config = dict(
    num_attention_heads=12,
    vocab_size=6116,
    init_std_up=0.0206,
    optimizer='adamw',
    lr_mult_up=1.29,
    lr_head=0.00999,
    batch_tokens=131072,
    doc_mask=False,
    max_steps=7400,
)
Each number is 200 + 40 x the weight over its row's rms, rounded and kept within 0 to 999. Layers, rows and columns count from 0. The size before them is the row's rms in percent of the matrix's.

# down: layer 5 MLP down (transposed), 1536x384, rms 0.0251, rows 617-652, columns 192-287
# up: layer 5 MLP up, 1536x384, rms 0.044, rows 618-653, columns 192-287
down617,108,212,279,284,239,211,255,230,185,231,189,184,141,225,171,202,162,225,219,196,183,177,225,207,167,234,231,212,191,158,204,219,192,216,215,207,203,221,300,178,191,200,205,207,171,173,220,186,261,203,232,205,186,252,344,190,175,173,191,160,186,69,194,201,183,225,180,195,209,220,207,233,184,60,207,229,179,229,22,218,182,167,306,164,241,173,219,219,233,174,212,196,236,168,216,195,195
up618,181,197,202,243,165,184,144,194,186,251,288,163,128,208,162,254,125,156,178,148,210,162,183,187,210,178,212,158,173,237,217,222,141,248,222,207,149,132,209,235,265,199,265,224,194,248,139,288,208,184,172,274,247,229,172,248,236,122,150,275,157,213,179,193,297,237,133,217,213,179,213,232,237,239,215,223,204,173,196,228,133,209,260,185,190,275,150,179,171,227,230,198,248,189,276,148,182
down618,201,243,214,167,185,245,224,172,208,267,205,240,198,232,134,219,224,227,181,141,181,232,272,197,183,184,185,273,190,94,199,165,251,161,170,190,235,284,210,220,145,149,249,145,161,186,179,229,180,265,223,122,230,185,254,203,215,233,257,223,193,227,144,203,137,219,197,186,187,137,259,164,224,215,187,227,192,228,128,146,227,242,199,251,142,188,263,204,263,232,197,159,209,209,171,260,248
up619,173,189,211,185,199,221,176,150,224,249,229,144,210,190,126,142,222,124,163,144,186,257,176,185,152,189,190,230,196,183,200,177,172,159,232,123,172,243,196,246,142,177,204,196,193,157,186,196,179,305,169,189,210,261,217,195,291,197,214,217,169,234,113,205,181,215,152,250,223,156,197,188,173,214,278,229,247,168,187,172,183,224,287,219,188,161,175,238,203,218,254,219,222,202,151,202,156
down619,170,166,234,290,197,234,230,170,169,185,178,300,129,182,241,181,170,203,235,168,174,191,251,192,207,178,218,211,255,180,221,237,223,192,231,261,236,273,194,170,213,161,209,191,172,238,266,233,211,115,267,155,268,199,241,201,213,198,247,207,204,164,275,182,200,174,232,232,227,292,179,198,238,234,197,113,179,138,176,200,145,156,196,235,204,167,247,179,176,170,238,205,209,214,238,202,241
up620,165,223,169,198,195,217,211,238,227,212,205,144,180,222,244,224,175,214,217,229,260,221,192,203,181,165,191,214,236,216,167,197,134,220,218,218,195,174,205,204,213,264,219,178,262,201,180,237,185,186,161,225,194,166,136,228,215,151,176,300,187,180,146,195,178,208,165,317,153,136,173,175,266,259,133,193,181,186,209,247,224,211,299,224,228,158,194,216,221,256,155,219,200,237,152,126,201
down620,165,252,141,169,154,178,209,172,209,224,234,140,204,172,162,188,189,227,194,229,257,176,190,222,151,175,201,197,175,253,236,192,209,102,195,90,162,253,188,152,199,125,266,182,202,262,208,227,215,249,208,203,235,232,215,166,196,159,217,222,185,240,159,203,302,282,214,142,224,200,250,137,234,227,235,226,254,185,158,221,169,200,259,259,232,116,206,164,187,191,237,160,199,203,199,147,144
up621,131,244,170,145,222,231,158,237,156,198,182,143,165,105,230,253,208,224,241,189,205,196,104,228,230,224,204,180,173,188,224,199,208,194,244,196,224,257,132,266,202,191,172,222,248,121,283,212,305,203,143,262,216,242,169,257,166,247,235,261,219,180,304,144,211,177,191,199,279,302,237,233,200,214,192,222,226,152,167,238,164,134,181,213,150,225,217,238,230,210,186,269,219,228,180,202,182
down621,129,160,164,229,201,171,223,215,139,212,144,242,215,239,224,228,266,249,218,224,190,238,351,205,192,205,176,191,183,179,185,193,246,269,229,204,229,191,239,198,167,277,189,236,175,215,128,193,127,200,191,159,184,185,233,197,182,247,199,112,249,180,179,232,180,172,148,163,173,167,158,182,225,158,199,208,205,226,183,148,272,282,231,183,193,171,104,182,231,129,166,184,141,182,236,216,216
up622,146,245,149,157,208,126,180,210,216,168,114,257,250,233,181,235,244,222,118,213,134,222,215,167,251,193,163,181,226,217,170,172,119,267,159,216,199,192,219,182,259,238,205,265,215,246,199,127,219,204,239,172,150,203,161,224,183,249,176,218,205,235,171,224,238,194,145,157,213,176,200,185,199,189,241,103,238,201,193,216,173,135,269,139,249,191,71,213,173,247,174,194,210,236,227,166,228
down622,134,156,186,168,201,201,270,116,215,207,167,104,183,242,176,283,197,223,203,211,169,214,198,171,200,181,186,217,285,164,232,169,174,179,181,280,193,233,171,239,149,182,158,172,170,166,179,206,177,186,190,188,179,174,240,159,128,190,162,203,143,106,257,164,217,229,206,233,144,254,191,244,260,225,114,199,214,192,196,196,216,197,233,216,206,186,236,234,231,185,199,281,163,255,199,246,229
up623,109,202,204,128,219,260,238,199,198,247,199,123,195,192,197,233,198,168,185,194,198,181,192,221,254,247,145,177,212,222,164,219,188,171,170,200,219,229,118,189,231,226,108,277,278,167,225,231,169,139,157,235,224,191,175,205,245,223,197,207,195,195,211,181,225,192,159,248,353,153,202,254,201,168,194,158,202,176,222,217,235,218,200,267,254,194,276,217,154,155,177,147,218,132,210,165,222
down623,109,229,212,265,210,126,224,132,249,188,246,265,275,187,249,191,213,174,281,214,244,260,225,191,206,267,210,269,216,171,202,203,231,227,255,244,168,206,271,198,210,195,260,216,145,240,243,182,184,177,217,178,190,168,187,208,142,245,200,244,166,205,264,209,218,201,252,150,130,181,235,193,135,172,201,214,132,204,126,230,214,161,91,150,198,214,158,158,203,216,254,226,155,181,150,190,199
up624,041,271,140,277,123,222,212,164,253,221,186,179,170,191,208,190,187,135,210,209,139,177,141,239,298,166,223,229,290,206,205,210,181,196,193,181,201,171,138,188,217,275,239,239,233,133,226,170,245,234,243,188,245,163,205,46,193,219,172,207,265,285,234,210,177,154,143,201,176,183,219,188,170,201,247,176,206,178,205,213,199,171,212,209,261,211,175,253,229,171,228,158,211,251,119,198,162
down624,034,179,211,205,185,186,240,251,128,196,206,229,239,180,212,176,193,230,242,225,192,199,234,160,216,221,138,231,166,197,197,189,227,163,225,188,164,203,212,219,219,155,153,165,173,239,122,223,193,245,136,158,194,222,211,270,240,178,180,213,225,122,177,203,255,227,219,217,256,158,225,236,197,152,201,200,160,271,211,218,217,225,211,179,183,232,183,219,194,193,230,206,121,227,232,221,278
up625,137,131,176,221,188,181,206,199,219,198,146,278,197,94,178,133,167,278,151,194,109,211,203,198,235,244,185,173,170,262,260,209,142,252,169,262,169,187,190,202,208,183,164,252,209,191,177,212,297,180,217,187,217,224,180,181,152,235,181,178,238,222,164,247,257,223,220,219,177,207,220,233,199,183,135,148,287,177,208,221,190,178,197,252,254,229,184,160,192,155,219,290,190,187,261,201,242
down625,165,116,197,264,162,187,243,188,190,186,170,258,173,173,164,185,169,310,206,202,158,225,235,226,238,220,216,204,257,185,269,181,215,172,188,202,180,193,143,203,171,115,238,162,145,136,115,250,253,107,235,213,150,253,210,190,150,152,189,182,159,214,199,215,246,232,200,248,220,240,196,202,190,202,87,247,204,171,149,157,215,197,178,221,213,123,259,93,267,201,238,256,192,203,137,228,217
up626,123,168,223,272,212,244,250,143,198,162,197,160,213,188,235,202,152,183,233,180,193,226,159,184,180,174,182,171,186,247,198,253,196,184,255,256,230,212,223,205,179,230,191,200,207,132,188,251,163,180,192,151,121,211,235,178,130,170,167,234,174,168,240,165,225,183,248,238,238,182,117,211,129,247,175,161,270,155,198,194,178,247,232,206,197,188,266,247,174,146,225,212,179,224,175,218,206
down626,111,194,186,118,203,170,166,294,208,227,262,173,196,181,161,105,222,119,191,205,203,275,235,214,198,127,224,229,185,170,119,179,279,191,218,132,146,153,195,206,190,211,191,202,185,211,204,146,188,240,221,227,249,151,135,258,217,254,252,245,205,233,188,245,233,288,200,147,128,195,281,220,252,189,153,151,213,189,226,178,154,173,165,232,252,229,132,181,218,229,195,216,208,203,211,181,266
up627,020,130,80,260,280,283,223,259,182,251,194,212,153,192,220,191,276,190,204,265,203,210,208,273,198,190,285,221,192,193,176,206,205,133,195,185,312,204,185,282,253,205,181,198,210,220,226,204,175,260,229,205,195,164,272,123,210,206,154,198,291,212,231,166,186,277,202,186,218,221,187,287,130,144,275,169,182,219,98,145,226,158,245,187,175,201,262,228,184,231,225,220,190,195,174,151,194
down627,014,177,217,189,234,192,257,159,141,184,230,180,191,256,176,265,178,172,252,141,245,192,257,203,201,219,123,193,267,170,231,140,130,209,210,211,134,271,187,103,174,207,270,198,192,199,247,219,182,177,197,170,141,217,173,215,206,183,237,233,147,203,177,217,251,153,156,195,224,106,209,225,270,278,147,191,216,213,96,200,174,231,277,239,229,240,173,145,224,200,209,197,246,245,221,223,167
up628,159,171,188,287,117,169,157,179,199,256,193,154,147,130,188,240,210,192,140,205,212,243,202,223,134,181,190,167,207,252,240,213,150,262,220,158,213,97,191,262,244,209,275,198,248,221,226,239,183,192,191,259,244,169,173,231,259,160,217,278,259,210,133,253,248,169,207,196,190,140,196,241,238,231,171,198,272,195,199,234,134,187,283,160,263,203,121,164,156,219,222,202,160,208,227,228,210
down628,166,232,163,133,184,240,180,228,193,250,237,197,218,207,152,217,225,252,166,166,229,157,241,185,111,200,147,219,233,165,170,183,206,220,127,198,182,210,247,188,193,108,258,187,180,178,153,191,181,228,267,151,248,175,271,257,208,202,203,248,188,204,115,164,213,335,231,152,170,209,225,176,213,192,270,258,194,237,165,186,174,272,226,137,91,212,201,194,265,225,239,129,285,217,208,164,252
up629,144,146,198,211,175,220,234,161,200,196,239,200,118,167,181,224,163,205,241,220,234,262,187,205,177,192,121,205,201,217,232,173,241,181,253,172,209,127,182,235,194,272,115,154,239,169,207,215,239,208,162,203,232,228,180,203,114,188,178,263,243,223,223,240,194,214,150,307,199,91,163,243,170,218,102,232,172,222,187,252,247,215,229,212,218,249,217,221,200,209,217,193,210,207,157,178,115
down629,158,208,210,245,249,114,257,196,212,155,135,158,98,210,198,164,181,198,171,257,188,235,185,194,204,200,218,205,202,234,196,243,133,244,197,279,173,239,202,186,254,159,204,251,158,181,215,257,198,184,200,264,154,131,223,168,225,276,174,261,203,194,204,187,157,222,214,147,238,236,288,208,296,208,268,181,183,119,177,181,151,159,166,186,238,239,228,116,273,176,249,188,192,144,241,194,196
up630,036,244,156,288,69,176,193,183,170,235,201,195,203,162,221,234,126,240,213,195,203,172,174,200,187,254,162,251,206,158,148,216,174,196,332,193,193,219,105,187,139,264,204,200,167,193,224,295,189,142,244,166,201,211,227,59,244,200,155,209,273,169,166,214,217,198,132,231,220,271,260,216,143,182,315,184,230,246,107,232,161,199,151,264,229,198,256,179,251,224,196,178,213,132,190,168,189
down630,029,167,181,160,196,165,190,260,270,122,166,192,243,232,236,163,228,137,136,213,168,216,152,104,108,94,241,134,156,175,184,158,219,187,105,211,186,163,209,185,223,182,259,217,174,262,155,107,157,260,192,310,222,220,201,223,158,257,191,195,173,246,256,153,183,155,216,171,236,143,216,254,210,188,140,169,209,217,246,187,209,106,140,202,222,229,150,197,186,179,108,187,197,297,243,210,183
up631,134,187,190,256,211,169,195,192,200,203,187,140,266,172,272,166,227,243,149,185,169,240,150,229,219,254,273,178,255,199,167,156,203,224,185,220,155,211,173,245,197,163,201,203,234,177,208,159,309,176,245,190,188,161,157,151,266,209,247,184,221,251,123,172,159,172,157,195,237,171,198,134,165,204,216,123,236,192,210,237,256,146,185,246,194,228,262,249,183,247,200,316,252,164,209,265,283
down631,116,134,183,266,228,215,253,126,175,114,120,239,212,200,170,154,208,217,203,91,248,244,261,149,255,184,170,145,247,121,188,167,228,245,181,217,216,181,220,132,161,218,208,224,190,261,175,236,230,184,191,116,177,197,264,163,235,233,247,142,162,184,198,224,98,181,222,199,187,200,168,279,226,185,189,186,194,148,123,153,207,218,129,208,239,209,267,187,224,211,153,181,179,209,200,229,282
up632,020,212,123,200,98,203,174,147,219,200,207,181,180,177,206,232,121,176,219,195,138,153,241,200,210,197,193,163,258,152,118,176,172,185,231,202,113,203,164,203,130,237,202,193,227,161,207,229,233,202,182,152,200,231,182,190,237,207,159,209,123,238,235,203,243,172,222,158,235,217,191,165,188,333,201,239,190,236,138,204,216,208,192,188,202,201,217,125,238,174,117,176,145,221,187,190,124
down632,014,120,219,241,199,183,208,248,211,157,252,238,214,267,210,142,254,295,155,220,164,209,205,251,61,213,214,214,178,279,206,217,242,131,191,185,261,138,192,172,214,188,188,252,179,250,192,197,288,174,231,175,203,198,246,225,198,239,240,242,208,163,199,143,176,210,151,276,145,217,140,208,184,177,213,213,201,233,251,223,188,148,172,155,181,135,162,245,172,210,121,215,216,136,219,228,219
up633,080,210,226,324,131,144,213,193,165,158,193,236,183,150,195,186,195,180,202,194,171,215,190,202,169,281,211,201,99,177,276,171,164,185,186,252,176,176,219,109,183,217,185,228,196,214,222,240,216,247,195,147,212,169,208,184,231,218,169,217,110,224,229,206,290,227,143,167,210,214,201,147,232,197,193,166,158,180,181,184,191,209,153,102,238,190,108,254,186,229,211,207,256,241,152,236,180
down633,082,173,210,85,203,194,183,184,213,218,240,189,162,224,237,220,174,226,195,222,207,169,163,154,169,118,198,262,254,208,143,204,236,241,187,135,160,173,186,214,203,186,182,157,192,182,140,166,218,116,215,230,264,216,296,210,172,192,199,162,243,113,106,202,113,134,188,203,222,212,224,254,139,175,167,213,189,238,177,252,193,134,220,264,186,276,299,178,205,187,247,197,190,214,225,171,223
up634,041,199,141,215,124,180,125,260,265,232,131,242,212,184,202,194,221,166,212,208,260,214,142,223,237,160,241,197,183,150,203,180,171,250,184,198,243,134,289,201,221,243,205,123,224,205,247,73,242,182,166,250,162,219,190,190,198,229,153,202,169,178,176,159,176,176,152,259,181,233,193,102,144,317,165,198,163,298,234,106,190,146,172,204,245,202,178,228,174,179,203,248,249,235,186,247,169
down634,034,234,253,213,208,232,196,169,141,204,298,147,253,130,151,209,187,248,157,213,157,205,277,181,205,210,137,199,154,270,238,184,144,199,229,197,171,289,213,193,153,168,216,236,185,182,197,234,212,224,236,186,251,203,206,195,249,216,191,185,190,121,193,267,176,167,219,172,191,149,215,267,288,35,210,192,254,162,310,262,236,234,224,182,196,201,245,180,212,223,168,205,195,146,228,214,177
up635,104,215,173,244,182,226,179,175,251,227,133,200,161,191,214,175,178,213,191,249,186,226,285,128,219,216,221,170,235,121,169,210,165,203,195,198,225,203,212,296,262,164,288,209,173,264,192,156,262,181,190,209,199,175,222,174,206,241,126,253,201,220,201,198,113,207,246,247,183,143,159,186,207,233,194,230,190,182,169,229,164,149,244,108,246,218,223,136,220,143,171,223,219,90,234,185,250
down635,109,214,126,150,187,212,219,188,127,171,226,156,247,259,198,140,229,231,196,172,202,192,124,270,200,206,172,194,163,307,243,179,184,195,191,246,157,186,164,170,162,195,135,178,245,205,217,199,203,224,207,127,262,211,99,146,244,191,255,227,252,210,197,218,270,187,203,172,196,219,205,203,217,187,255,120,187,165,232,162,189,248,211,253,219,202,229,230,128,230,135,156,215,272,178,215,207
up636,048,179,210,182,205,278,207,180,196,245,199,201,230,150,214,232,247,174,134,257,208,151,237,205,225,157,181,216,174,200,149,141,196,263,225,200,279,168,200,253,194,168,205,207,242,249,165,153,182,188,143,210,175,185,184,215,211,204,255,206,263,198,168,180,184,120,212,243,171,168,175,235,236,163,217,243,216,290,140,203,255,212,140,259,136,193,247,151,229,225,201,228,145,99,143,177,220
down636,042,212,201,226,170,193,224,132,218,192,167,146,173,230,192,196,176,170,240,162,211,234,155,210,155,209,198,155,219,193,188,197,171,197,219,214,210,219,204,161,232,233,210,202,141,159,204,219,219,206,228,218,165,210,193,207,181,196,177,291,137,189,235,225,223,242,194,215,190,187,212,158,180,217,107,147,185,214,29,256,190,218,262,158,293,208,178,224,196,202,196,195,182,220,244,167,190
up637,145,219,211,201,167,367,169,117,209,131,247,126,173,152,171,142,250,195,232,174,221,212,131,178,165,204,195,195,189,182,212,145,247,184,217,219,228,235,176,234,168,204,223,181,240,165,241,214,300,232,188,174,199,208,209,220,158,221,93,221,239,177,253,179,227,170,210,241,259,270,169,193,261,234,201,195,162,225,187,226,242,232,211,274,239,268,235,220,199,135,182,241,188,163,162,177,170
down637,161,250,176,146,168,158,271,281,205,179,192,173,218,265,171,223,196,258,166,177,186,167,221,267,272,198,207,236,256,225,233,151,149,194,215,159,226,173,196,190,220,156,223,248,196,137,200,216,172,211,125,208,195,247,218,285,283,199,285,176,228,236,90,249,178,209,242,234,114,134,243,177,230,217,169,179,172,183,186,213,219,216,136,159,116,177,180,182,215,211,176,174,248,254,194,239,230
up638,039,175,318,235,174,212,216,260,257,192,245,201,199,234,194,183,225,179,212,183,179,193,168,184,290,174,248,228,238,220,168,197,218,274,200,184,253,182,206,219,219,201,215,149,192,210,154,168,233,170,210,241,237,204,175,311,175,227,194,186,140,279,223,229,153,165,148,178,211,224,141,260,180,219,167,214,218,226,191,195,147,147,169,179,202,227,150,198,241,178,156,171,231,139,231,218,158
down638,033,222,189,178,121,195,166,157,100,200,262,225,102,208,179,238,190,208,204,187,247,173,184,229,232,204,204,186,201,180,263,196,175,159,161,198,157,180,183,184,194,240,186,275,216,226,305,201,172,267,186,218,158,187,255,177,206,232,187,251,173,127,153,191,225,221,234,220,218,166,218,213,180,125,231,189,199,206,233,172,169,251,172,269,197,159,197,223,153,220,310,230,183,296,163,149,204
up639,145,217,201,204,185,114,184,191,312,218,193,211,186,206,179,235,253,149,198,176,215,182,204,106,223,195,245,219,238,221,168,155,176,177,185,245,274,187,208,190,173,184,172,242,136,193,215,211,169,228,236,228,180,170,157,186,141,188,136,234,263,159,195,231,230,252,157,178,152,226,200,190,194,183,194,218,146,167,177,188,213,224,272,130,309,297,141,176,151,281,225,194,258,246,162,215,164
down639,127,175,176,139,183,307,174,233,197,206,124,146,150,150,133,164,198,159,273,250,148,198,145,169,188,178,212,188,176,232,207,158,195,179,202,188,241,208,221,194,183,208,167,169,183,157,238,247,260,246,240,181,270,200,267,258,232,182,156,149,138,179,171,140,204,324,180,212,155,220,207,164,222,167,226,185,143,146,256,226,208,254,256,221,189,193,217,162,200,196,239,142,174,226,205,168,199
up640,113,154,212,158,178,208,117,199,197,171,220,168,153,134,136,241,192,266,162,124,206,214,188,242,255,168,211,167,223,145,196,185,148,125,251,221,163,180,285,227,191,199,237,206,182,205,240,216,165,207,205,143,194,202,167,228,153,125,241,227,216,214,154,285,176,226,252,197,141,254,168,199,222,276,206,221,251,201,210,296,230,212,210,208,211,284,293,176,195,237,218,180,252,193,271,230,228
down640,123,223,182,175,217,187,261,237,303,192,201,205,193,184,177,169,131,189,205,228,225,216,182,179,191,136,172,233,221,220,156,205,261,246,269,182,225,192,260,165,194,156,175,209,180,184,196,196,225,211,259,227,173,143,183,224,200,218,224,115,199,162,231,143,159,160,264,177,206,221,222,199,188,110,242,248,216,243,218,189,218,211,214,238,144,244,118,189,139,225,177,205,138,203,227,201,232
up641,118,235,202,188,191,238,137,182,229,299,208,159,190,195,210,218,209,180,157,194,184,208,179,223,175,216,173,206,137,198,211,180,177,143,179,228,209,181,86,241,168,251,186,217,218,272,218,221,145,272,164,182,209,207,14,205,165,242,175,229,279,280,192,167,227,139,153,253,211,185,222,108,194,289,254,187,209,195,190,226,212,243,208,248,217,216,225,221,222,205,174,185,148,203,154,241,235
down641,144,175,214,204,299,165,205,215,183,219,212,171,203,218,180,172,179,187,235,155,194,152,221,228,185,246,201,195,174,178,171,187,168,199,200,203,224,224,237,208,181,210,200,186,174,131,207,200,190,195,215,217,190,235,284,208,180,208,176,168,161,108,199,225,233,248,192,194,188,228,177,252,171,187,183,187,158,214,0,198,225,156,279,186,207,182,195,188,176,176,203,178,232,223,242,200,220
up642,041,160,190,109,218,227,129,236,142,257,147,254,203,219,230,139,232,195,230,244,267,155,254,171,219,129,182,204,196,167,168,189,188,191,145,219,261,180,238,180,221,172,165,190,216,219,180,139,174,181,144,226,178,118,144,313,231,194,269,160,169,188,197,130,180,170,223,297,207,161,227,225,191,216,187,196,215,295,151,204,212,266,170,195,158,193,192,191,193,255,178,234,178,96,215,168,173
down642,036,200,150,273,186,239,201,154,250,185,216,132,177,291,192,260,154,132,179,210,198,228,176,220,187,217,189,203,273,153,208,170,211,239,292,181,211,228,211,225,145,211,224,269,175,188,227,231,215,187,257,207,205,272,254,144,193,261,143,209,179,248,208,245,208,173,137,139,207,180,149,210,244,174,186,176,173,172,129,237,185,150,257,229,237,216,222,178,190,180,278,177,228,233,192,182,204
up643,114,160,241,203,175,239,150,187,211,194,184,204,217,163,180,198,197,193,121,242,204,283,175,225,238,183,228,258,295,189,215,122,227,95,150,156,191,178,212,214,184,96,171,237,120,100,151,151,239,246,252,201,212,213,162,221,191,208,189,183,227,236,235,184,231,226,176,157,240,156,214,222,222,166,182,287,147,242,201,166,233,239,125,151,222,195,171,225,221,246,214,226,227,101,228,222,182
down643,133,215,189,169,178,201,212,228,214,270,221,247,252,155,259,138,194,268,219,168,272,168,154,190,264,228,183,139,160,212,169,204,269,190,244,204,163,203,235,132,230,247,171,189,264,248,214,235,178,174,113,161,210,231,186,145,268,248,158,169,222,177,177,151,191,143,233,198,195,282,214,131,172,204,162,171,210,173,200,242,144,169,244,168,175,175,257,225,173,89,239,110,263,321,203,182,244
up644,100,262,226,242,192,222,218,159,221,212,195,300,172,215,142,270,190,211,130,269,192,183,202,196,254,265,174,270,252,196,169,204,178,171,219,252,194,152,178,194,298,193,189,230,179,213,227,150,207,222,159,200,256,265,226,227,229,207,227,230,263,165,215,213,180,192,188,134,251,149,182,195,214,138,218,269,241,229,199,238,202,141,213,176,182,218,171,345,308,191,149,182,245,190,233,169,216
down644,077,115,248,213,256,223,175,119,147,269,206,220,172,174,221,227,158,171,198,147,223,203,150,242,210,208,171,186,180,163,209,193,157,210,241,138,187,244,216,222,188,225,205,132,167,219,188,281,232,105,249,163,180,176,303,251,315,162,215,139,190,227,200,260,256,248,176,196,196,193,268,228,205,225,173,158,202,195,160,217,197,195,205,194,249,192,204,163,212,268,175,259,250,164,253,83,193
up645,140,219,191,124,169,200,190,241,131,277,307,254,139,159,200,205,193,201,221,170,170,156,193,257,207,225,207,200,171,167,230,213,193,176,198,163,114,189,216,215,251,136,194,252,183,179,156,148,225,188,194,229,279,243,197,187,201,258,212,204,170,190,243,229,181,266,253,189,266,241,227,208,169,160,233,226,176,249,197,209,133,184,197,288,147,308,187,157,161,213,272,137,192,184,180,283,263
down645,154,175,190,149,184,159,194,231,195,214,196,134,213,193,162,265,244,206,190,198,260,138,131,260,161,227,225,142,253,226,264,224,185,135,169,164,149,256,223,197,239,169,179,239,183,148,168,103,241,216,280,195,200,261,216,228,147,132,208,217,261,193,189,231,314,198,259,161,168,219,221,155,169,194,247,156,265,247,219,147,166,205,183,203,153,232,311,228,260,241,257,140,283,209,141,159,192
up646,025,169,204,166,101,191,223,175,179,208,203,215,168,125,180,208,198,173,183,197,178,145,97,240,248,216,206,212,245,241,210,183,219,131,197,217,272,222,140,235,163,221,230,231,223,123,110,232,200,169,142,107,193,207,177,238,227,192,179,175,221,191,216,235,197,185,194,205,257,181,217,262,248,234,203,181,239,191,183,245,176,250,202,203,210,173,161,193,174,207,189,172,151,111,136,161,195
down646,019,192,202,238,157,226,214,244,201,234,151,218,236,281,235,264,171,283,157,177,156,275,236,197,297,139,212,183,232,198,187,201,207,205,214,183,162,161,158,178,167,131,125,208,183,298,187,196,233,294,190,185,235,168,183,200,171,278,204,210,165,236,194,118,203,272,222,196,155,204,188,138,99,244,234,270,195,276,174,196,235,195,187,178,168,272,249,225,156,185,247,221,152,267,231,204,182
up647,119,211,216,231,200,225,298,243,208,184,249,207,199,172,183,171,193,141,147,132,195,197,210,210,194,176,162,238,246,189,140,256,170,186,177,172,235,175,170,231,183,266,203,225,183,183,277,187,143,153,209,139,271,201,185,231,301,233,265,186,219,147,165,245,150,183,185,190,195,153,189,171,155,189,217,212,172,257,189,157,215,221,258,259,223,222,188,253,166,241,218,154,218,250,206,211,239
down647,127,188,159,214,125,191,229,191,208,172,193,162,264,188,219,141,171,226,234,166,196,228,240,213,178,230,149,172,175,310,250,213,202,208,225,206,174,182,182,183,205,196,202,167,144,221,217,145,224,234,196,247,180,167,244,225,120,171,135,108,190,137,245,201,198,222,188,159,158,183,149,69,147,142,187,134,199,169,245,148,119,226,236,232,200,185,217,229,215,185,210,226,209,298,194,267,265
up648,045,173,175,253,109,305,138,180,244,249,241,224,193,141,169,198,185,193,136,167,152,191,236,238,267,236,238,220,241,232,172,179,175,249,217,106,200,166,182,185,155,243,212,228,188,251,243,246,156,225,209,169,226,199,155,227,265,216,191,208,212,225,200,200,207,180,242,249,199,213,119,250,147,293,200,279,198,228,212,195,177,152,201,282,221,251,221,194,239,172,165,256,180,91,220,193,242
down648,038,234,220,185,228,168,263,232,155,125,180,152,216,260,214,224,256,194,184,170,186,248,198,180,131,176,177,104,189,161,222,189,214,135,185,283,202,188,240,192,229,157,166,193,196,235,153,219,306,217,207,185,174,194,210,202,142,182,208,239,258,155,239,163,211,224,173,168,189,202,262,190,212,207,171,189,174,212,118,205,199,257,276,143,188,224,136,224,181,127,184,183,211,237,168,182,193
up649,092,189,93,216,44,231,205,208,259,198,196,195,192,217,178,164,202,225,179,267,184,259,179,184,223,230,186,197,213,266,244,250,199,232,207,210,169,195,220,205,253,227,267,234,183,180,189,209,258,207,203,208,222,187,231,209,173,223,225,246,225,135,174,187,171,207,239,178,217,197,201,177,161,72,173,232,226,136,254,250,167,175,293,223,264,200,185,217,259,189,236,221,206,201,238,176,259
down649,091,238,378,230,306,187,209,194,197,196,257,215,189,191,199,189,164,218,200,220,211,190,216,220,204,192,204,189,233,127,141,181,217,182,169,207,196,175,218,192,182,207,176,183,228,173,185,203,218,213,209,208,202,211,212,203,188,196,202,180,213,278,199,190,202,212,178,221,166,191,188,243,194,168,195,204,202,272,96,162,204,227,164,201,181,216,216,195,199,204,207,196,214,217,214,213,167
up650,046,174,207,258,228,201,180,149,195,210,216,210,211,168,168,226,154,199,135,183,188,231,211,172,206,204,250,106,247,186,175,172,233,194,253,187,215,222,204,232,144,220,195,237,184,192,264,209,205,280,210,151,198,167,266,232,276,252,170,264,214,259,220,132,239,189,215,228,193,153,190,238,249,179,243,220,160,176,205,237,160,182,186,252,213,196,239,219,129,167,187,242,129,145,174,224,206
down650,044,199,245,113,234,153,191,260,281,161,178,172,186,181,264,149,254,172,236,158,223,169,211,210,151,155,174,223,186,173,194,215,172,260,167,211,196,152,193,213,270,225,178,240,211,238,130,244,234,181,277,232,187,249,168,159,71,169,218,163,201,104,226,323,222,211,181,219,196,219,239,208,204,141,144,224,273,189,54,137,177,190,243,205,232,259,177,242,265,185,207,178,340,222,215,209,201
up651,153,123,229,250,156,237,119,144,234,245,239,190,175,215,164,165,198,209,207,166,213,232,220,213,231,178,196,233,138,181,274,211,204,137,251,108,237,217,185,246,160,195,189,160,137,171,182,223,242,200,212,154,157,267,200,156,213,187,149,248,180,172,237,269,242,261,226,235,221,205,195,173,243,231,166,193,164,186,200,227,225,191,194,170,178,176,192,227,92,175,232,284,188,223,178,192,192
down651,157,245,205,153,212,222,175,226,167,108,185,172,211,206,248,158,144,163,270,214,235,219,233,244,168,235,143,214,205,327,157,238,160,228,143,247,234,214,234,131,252,224,143,219,255,180,220,201,218,170,141,275,170,143,221,234,163,186,206,191,242,218,216,173,168,193,203,199,169,94,233,199,182,153,265,214,243,199,219,211,157,201,207,258,188,231,198,148,248,272,282,166,184,220,170,156,190
up652,027,186,197,280,178,188,192,196,188,207,239,256,191,170,166,169,142,156,139,180,216,235,148,169,257,207,194,181,231,228,116,154,210,225,178,166,184,149,218,191,196,203,187,173,200,178,163,158,183,185,190,235,222,203,125,312,198,256,163,227,102,241,178,175,192,124,229,230,172,154,193,113,248,360,137,215,170,221,194,142,168,171,208,209,234,226,190,179,217,141,160,240,123,169,205,259,165
down652,018,201,186,152,190,187,155,228,192,198,278,224,260,187,236,225,290,250,218,232,177,204,245,222,134,234,188,201,192,263,224,222,132,193,258,252,227,232,242,197,160,210,186,234,199,180,221,272,266,204,241,184,163,231,213,164,146,160,209,206,207,92,196,236,165,195,188,186,217,232,260,224,197,101,204,194,229,241,235,238,225,191,198,199,159,195,190,206,193,171,188,217,251,120,177,166,223
up653,107,116,198,288,174,244,169,164,129,192,201,262,178,142,179,210,199,124,218,152,149,226,215,224,220,191,170,285,218,194,142,259,236,189,187,155,256,212,246,257,219,289,213,204,174,198,232,251,217,251,281,153,210,177,186,225,159,220,122,206,201,153,209,198,176,114,172,234,240,235,199,217,179,216,208,141,251,172,230,239,172,250,152,232,226,163,192,241,231,174,293,154,137,232,144,221,231